config = dict(
    n_layer=12,
    d_model=224,
    n_head=7,
    positions='learned',
    attn_scale=0.177,
    tie_embeddings=True,
    parallel_block=False,
    init='uniform',
    init_std_o=0.0,
    init_std_up=0.045,
    init_std_down=0.0,
    beta1=0.95,
    decay_shape='pow',
    batch_tokens=32768,
    steps=4917,
)
Each number is 500 + 40 x the weight over its row's rms, rounded and kept within 0 to 999. Layers, rows and columns count from 0. Numbers have three digits each. The size before them is the row's rms in percent of the matrix's.

# q: layer 8 attention query, 224x224, rms 0.149, rows 142-162, columns 168-223
# k: layer 8 attention key, 224x224, rms 0.153, rows 142-161, columns 168-223
# v: layer 8 attention value, 224x224, rms 0.153, rows 128-159, columns 168-223
# o: layer 8 attention output (transposed), 224x224, rms 0.135, rows 128-159, columns 168-223
q142 095:506468504474626493527448542487515488532494506513521513546521504511449472539509570490486461478554479497479583489458563460521542510524527518483505552451519465452499482499
k142 091:590481493521484471501438405527538545470523487527464516465428460492463456470499528512487485448493512466464485419533542510438475491551525510514626567453490462448532504502
q143 100:494492528510475512456529568471482431538498480432563557515456458452501475483582506501497551410555460448525531500470539524443503464514535415486478465444556455502514605510
k143 092:480491525509544588465586515500447459477520561538500579479514496503594483455541411531543473472465440458482545507546561475437501429507498467548502478483490487486464509497
q144 097:411499496517477527461489508472463452553485500508507510504449492468564516511461499534419510536430476508514466465554467496525510501484484500464426442532405473504516495455
k144 098:462496492563489458423492472501522476556465458505462506539447512557536539531443483500434513567459492552493499491507502485499482418536492469451419466512483438484535520545
q145 096:516520496521445479520515488522458441491550520492493504482477546546550476540490533445496473527525551475418535487521529491424504446498480502466491463575483480454442544523
k145 094:555478539471473498510474473514479480491521496519474450494474539537535471544522582434553473628536510506435571559566529575431536470452498481454487461449510465486444518524
q146 091:435375500540447497488466488514535452509479534483480568489483511499513507530468485483548550577529533584524472421599427489493535481518449505477494546468516493496512468484
k146 093:504459423533468494532430454533525494532480534523455516442463590510511508514483477527524469484478494570578517523557428575462579558472543441498473514564548416487573518495
q147 093:456547458535524430538526521485521471513451452427460480520451496508530460498447500463471492424533456539487470468449505461498570539524511530523499532571508457523498517509
k147 097:521565522558488476518489463485551496439492458483460555507552447529412470551568488516467516423483415521474477468518544538525477480548500516482467477534545430554532507503
q148 097:493478492439475487461518465465479511487446465443487472448438531499389488526546461550432522477469427531511382446484464481479463569511502535513475562511491465486455514561
k148 098:449544509486576546527477489463472552552418405489464451510520510529414522471545456576415521535488544521445479524563502494478533544539505542481470574486461467547464501562
q149 097:522497465507534522526496603509527514472536538517548380544605494506487545488514493523529480523488602488429528517472533485401564489442463530549493408487481523444509542430
k149 092:419473546474508517490517467507546497452581537533495466571429577511537519538465509542510545497505558500462502522500505502415444498525467577552538468465513491413521549411
q150 099:496526508488558499487496489496387488481450530528558505528479457571494510526479467516398532497460502516483530477447519415529471511450447514478454471584477453446516510487
k150 095:540483527460533463475521484514430506528503461551544496465490540546442517521511531455451534476517535472456496532486480439520490528469511580491465489478545477473555456576
q151 105:506492514411477426569519521485434488497430517476476478504492494444472476549476507525480537552480562441534594533523525580508508527530466456491492546535439536564520511428
k151 094:526526596451575439469504563495509489519504531404461468517483502432476535532467479555475590544472537495525480467491471573469493501623497490501457522431446536519541523508
q152 101:568506478514545505490492457522557456514503451497516452527485455466527530533472450536456417487477434551482406507471388471529510516474406504439546522516442460494587497465
k152 099:543490463514503501484517456537550528452492441513533458494530487507422507528522486490469493466515555561540488398443442509553597431483406481525510535415476475517474548441
q153 095:502458600585525513485561567466469458472525537566477512586500468522501531519567516543507444446516586491552534550496501504502441460470444503538460449524550551442508534516
k153 106:552515557525462527515502563510441513447508550429545551502484517542516465458491548515462416459503539472567505546539508534545525475527478529535490472523528519447530520540
q154 099:508542482536524481563519463431488503570507464541487493433509561444523438512517459521524498471542426511497483381490481500461424512535474538563493536413484557445565501584
k154 096:476470532456548487523468475515496513514572495577525489557462400497490492501494557542554555507514451492571570448483526476524471544494566504499516574479490478518583496532
q155 105:487503491490489531514506456449508469486435519534539516437527609516473515440476516559503488539485543484452504500539500524476532506425462472475482529516475488455390493493
k155 100:509446496497457591429531453480433446464495498482513540471539561520488475469522471483463467497491444442483478499510594488525554543442499477497426488542454463446434489482
q156 093:476528424500462559501524509617480563566530525526485494476534435454502476515477497497441506577438542482532539422487521551485517428475487521527527537412475526499520514458
k156 097:520475539556496538496505422536446518521459502476454528545474454437467449510496415499481470445562471485549539469534450526452462457472512469487536473467511480466583516480
q157 098:482472425549511517600473506538446471438551464470461528459565509480479480523461513466549483457523521526551537453456450449503482575431479530478503486567492524499503480478
k157 091:544564480515491484506515510550503444477562486453555457505546418521539502508462476529559415466494520495467487530452568487506367501486353470502492484483505513454555503523
q158 104:483514523465483535526490507457481521523494445498442515528483516426432461545462418513492527541470488509539497457489511449437512517471482475491481453427538557444491468596
k158 092:466535579480471514389515501513527475497504517567424448521491494473440470462512493396472572467457520546476575453516587548524506456454504491492452492438493463440503512556
q159 104:453474546461455566532480503435501545535526551513498472458510503492562467465482476441519467512512526523488548489462462442504490596553505508494479503478440454498468508461
k159 099:437469554457497478498531490523488514480528536586483485470489527454531463521465491503511480430498593465490502473477499499473467583559489493525435475471494444484523514496
v128 090:513565522481460504470460585489492527511508458457392513544493492513500586516510496477523533493511507575500533494536556534504451499502541471482528514535463486435540529491
o128 094:531504487489470488487544469461503558483508560501543517523513465549473532523486520462456521539507569476522442513472478499503498435509475544477532488513524525490431469547
v129 107:436505514519574466475518434468474480527527437474513535434558455492506576456512460467551484493471535534537426494475526431533481535556455530520515479462505501423502426437
o129 112:529525521530486521482589540482506488428478583470517496518519571495483448508521500528531431468521469457503486521516470539457530446491487495525544447557502537509481546477
v130 094:562497456528532497481540567434502541477545510485497536417546529540495576535515491534512508479548513529510517479437598428505497433519574453516475414547455557498590494501
o130 096:438442514464550531449551499515565445550465404503457498526472475566471442430440475477522443498520514514461510508488529427502494516463420480503446543527512479443421506444
v131 085:469422547453508457542473486462555484503527522491506483433504526555528462496547460488591441493460508547536470526569580416476509476501496480479499503487511513512503549485
o131 087:535492549486487559449563528503457498591465527492487531535476521468508456450447490531479508446538590425531554427479462516491503534482486521564455474495503439496494537470
v132 089:556546508461482518426468528541480515532512504491491568528496524418548509566362505459497505445499514424474454506471512525513487500563515452454450481528485488476534493468
o132 089:492488487566538475485556525473515457495509506495439484537545469545527494466528503539463538524509530555515507482575488491533529527423468525475514481530498559448474504545
v133 087:475537495528533587533530453490476518523480525532509569535511587585444415449490468545506509489449536469493522478495540476603531448443510479483614487491478535471481517529
o133 084:519584452399540446490470494550519432563528468421481422498538479476557460475481529506530486543553524497526453483422440485399554512495532522555413498502440518548519460530
v134 092:462508538495462509504537471484538481455439496463543497466500535569555511477504429550541455489490467518436522488516614500498517478520502486525510437460517446514550486478
o134 089:568510537517521486475506541538453516565485467543519450535485562466514505477490574509522544475553559537591488525483436558470509559492484485492482511499553566574408508468
v135 104:478467546550502556453546549545547434517507519538494547474600523554530485391471486568522557496455555527525438497486478470452517521483492526422462446534508521491475463564
o135 101:506536542499479504500502460502482505508479477406526502494451587536480477566520456450479465462578509484520465454532431497567505509531513503523486570474558494516422522543
v136 093:466504436473485449517533511505444522558482513514456502535466448494455452499485444510493482517483486500488477522478512515467490528517424457487497518451477562472517501443
o136 088:522492509471537469470443521455522541503537417554573433482459503477528501521571495550499492475465500570482529447458583436493528480510511531457497419570534461515510587560
v137 093:517556468435555450477494501500495512499514501494537534470477423473516565466426502460490505494471378562459616490489499486472521465533523410498539508461471530534501533458
o137 093:494472536574481513518422482484521507465549498519490464504500538495524457474510493489464596484511544474492494575522472495579496548538469539505543537568508432558494542472
v138 092:488484517510531437538529485502472472578591515476510482490465503472457491565518529447488461499444445506491529527536519507491474557471594487521564484548499468525473458491
o138 096:481431459511477533484442453428574557445462497558536454564458508459571443480446428493567549533463525525472494474456436364488492461517547509433491494496501527540510544522
v139 093:509489542526504496456475483539489516432563487509476503517430472497525573480519504496501498467501482518470447568513491535481512483509522442510442520460475530458403500499
o139 090:435486479478506482561527476533479554446512499524529487525541534518468475557435496491513526510438480502473501496540490527516534470454533534490480487532475475594496473528
v140 099:525489468434498426491525542593507449542562512512490480507531522494503547575498484486504477530471469497484500468480512490532467525542518445573452470481514567544500463516
o140 099:478494548581468510601490523478464518476494534492476553579460495469493514516521547501533403528510516474552505527481485481566547492466438522520513508552533449499559498490
v141 090:515526506473495579534522486468544452531503548476543419516491566489497461497473556498492574540532521464536465470420502480567521493550466525549469452513522465490500529527
o141 094:515460465527497442529505498548484546468473442453469512484481564499459480515478429475513471493481459551480549492526439461494466480447534386540534615541470494550510478483
v142 101:513620502484514509506482485529506513424556547464508534563516524442400533540441502463471562450558511492531488463506554547513451544514458481454492492529524449487556519489
o142 098:469415526534517484482493536500484546487476449514531469488453513522494517540504495498533470537441509559520443491526434593544523512495559513489571542454483546560464495467
v143 101:510442461521495478495458536563459496449515486510514475520493494460502586528526428549550491527525529506530504555546568456452466527464535560470422459513585488484482555518
o143 094:465499554530469492498538517462511511571502567547458525539444532510490486433433567519512556539461435532448560549509487474486550455520519448561453496515460508426502439509
v144 092:520531484591527472516519445528538529553505442509431511459498584487437444499505588517493519416530493461508499478545467509472531531554512532517476591554525474447550477529
o144 095:528475529455512539432504501440564500552520551516573440520483454555538612504449447507433496505495554535520465482467475487482476496543500431442536481463422545477566443426
v145 086:463490534502454569480493497501486511505480513495563553453475496547519462562492556546512479515487526458513504505490507555491417556492454522504438585489540457452523554509
o145 091:523534477469547449573540479472538497551565507443535473549503447519463576454493481494482459512490466460486515487467509520534578539448548503501549455457494556521506530473
v146 093:467499485504556529424439523489518488462506496600491523508552444495441546462523472532546528423481471471419542461546494509518539496511483541519480542471514480486520510565
o146 091:502477565506525495501581462574490425478544387474527504491488518462524415513539506489495487510518545513494485542470547467468513494475478497533524478524533501502475517514
v147 091:500545444457422529539501429534550508514498496505496509499415514485555432521504458516485550472481472476531454504447446588486427508584518546567478513578490493566481438554
o147 091:548523504531520457495457540459472524521529546548491483502536474550439517475438448455461519490516471490514526452482503459530548503468516470454512524479510457465521512481
v148 098:469500459526441548539526409528536489453501480557502488524467481530504515458465421464553486512482531484501546503497464525479539538496461500537456439506514499553483483495
o148 099:526483489435455479529437499458486540505535575491519413444478474456512482528522523500508547476476500496483492490511488505526461493573569503445465576482503371500506503522
v149 095:492497496495477391520426496507471514540449512481512549551428514488535475598497511535445460504523510521448484541546444494561475548509503495431436501527429513458536509542
o149 093:506455449530437519513516542512485475391580517463502490510468518497526536466406519506520572491459500538422509454484487460468482480505478533495520523478482496514526519477
v150 088:437520545480470488475523532468433481522525444466506458487567563542509480514482535510456442474520499481539509496504494513566508535469470466482439453480584557556532486499
o150 089:486544468579546543503430502527508499482413487497482560480541466463517510488471523537525500526494439501523517455497529570440542550482499506493495476515533410474436512462
v151 090:422477508521437419547487551523449495464503497542518449552421461485494554501466507470519577462486516455490539496490511516503576535471627506459479610507500455499451522468
o151 092:598513502496492487480458476532495504469541491489490550579483491493556489480501514505505496506462415441427487493500473535552460492525493453531474521550504446563556460545
v152 092:406569483497455599500555499492439461499485553548547493518448489499509476525570456514575468487510424474508486518494507524523556470472508469486520493446422541520548508479
o152 094:510428501535535419507469418385519525475444490486400504496525530503486400459471524477472495500498534508503558510457593426490534499524503486459504502540524443457424500511
v153 095:525528497509459428421430512511600489492482515462462509455531495528495459483445551490507522541499599504513479558447505465576494489527552384535499593503473516512548532487
o153 103:449473555447508530494582495461529492525540521594553534468464532481554552484429481507397547467437427566497435448523495526534527542450464500484520472499578527523488491463
v154 085:509503497443465510459510476519472474505485535444484463529506470514569532506466483529506534568462424431561552489543474516575477437542479570427391526538490481516533397508
o154 084:520543477471471487546549468482511502466442477537497548480490450523402468508546512495457494463539546530539490479549533455455468517507503489526540555447538543501540591477
v155 087:514489556466514502508516482522507542556499444449517494520531537542534540501488484449452576525624470428463459536476473460534468467515482456507468523532517537509594464519
o155 088:492510535555504560499477481480533486524581481456565539407546514478489451450505473491511516494478541617492477438509540500429467547424543514490536508500466407469453527553
v156 092:535551401534425457558473538551479514500537459458458593542489510456498472430499498468499407465530527479498550476547529587481565500557470472495512504456494515480518489481
o156 094:443419526474522463467474511474486499513507563521488495541498517524527521564497537509465457502520493519526421520502489431519504444459469573475498409536483547469525573528
v157 104:443545528599418443495452521534530577467509514512494447491465530498506567539439468503595524515513450489522519446503478433486482487529507542500485493549524497531473482525
o157 101:513477479446499502452554482518454540482550509531461496483474483441464475461518524487486521481507521546526503528517577526525462486531496492536497496534560392541535449514
v158 091:568547471473484557548545491586502563486474503485520476527493441488486466461541467554518545506503442491515531491489558420517505538494482523403460514527433543461514446493
o158 091:408593536531518547514407550418542506557545481545464482574549403501475429536449508446492475501448545437571525486492497522499468451490536533479525558532536509546511564498
v159 087:442460518475475530534408556568504482525451473477467529475495594483520502505505577501487474403465530546423580455527458479501488483469461529426495550450562511521497527467
o159 090:522536443557552489544477513521419544499565549513553476566531451520533525501500491540438500545460509476562442579549488525573466536530462437477523458484509470551457465535
q160 105:429544511500570496466511419523480486592488444465485515488487502523461543492480436457469477464527535500506510469513496527479567500523468531482533518564489424507525513515
k160 101:490509530477528525489581536485512440469492465454513451489511492479548537471475530525425574613463468464566458482474489429475479504568432433471494494506486491489445495446
q161 103:530471538526484532480510526513502550501475504478560512488501489443465480491465521570527532517490489517472545491498513497548542440506466514547485519455529509489439550435
k161 098:492459479530481512485529478491458559551586471490482548536502504462542501480471458444497485559513530477487473493505496407543463481558493463497434495483486500490510536462
q162 101:579406562511459539441558434458508534539425559495415517497426521548502517442498432486455460523448559430491466422538478405448535455470529483573509496498519465564450520492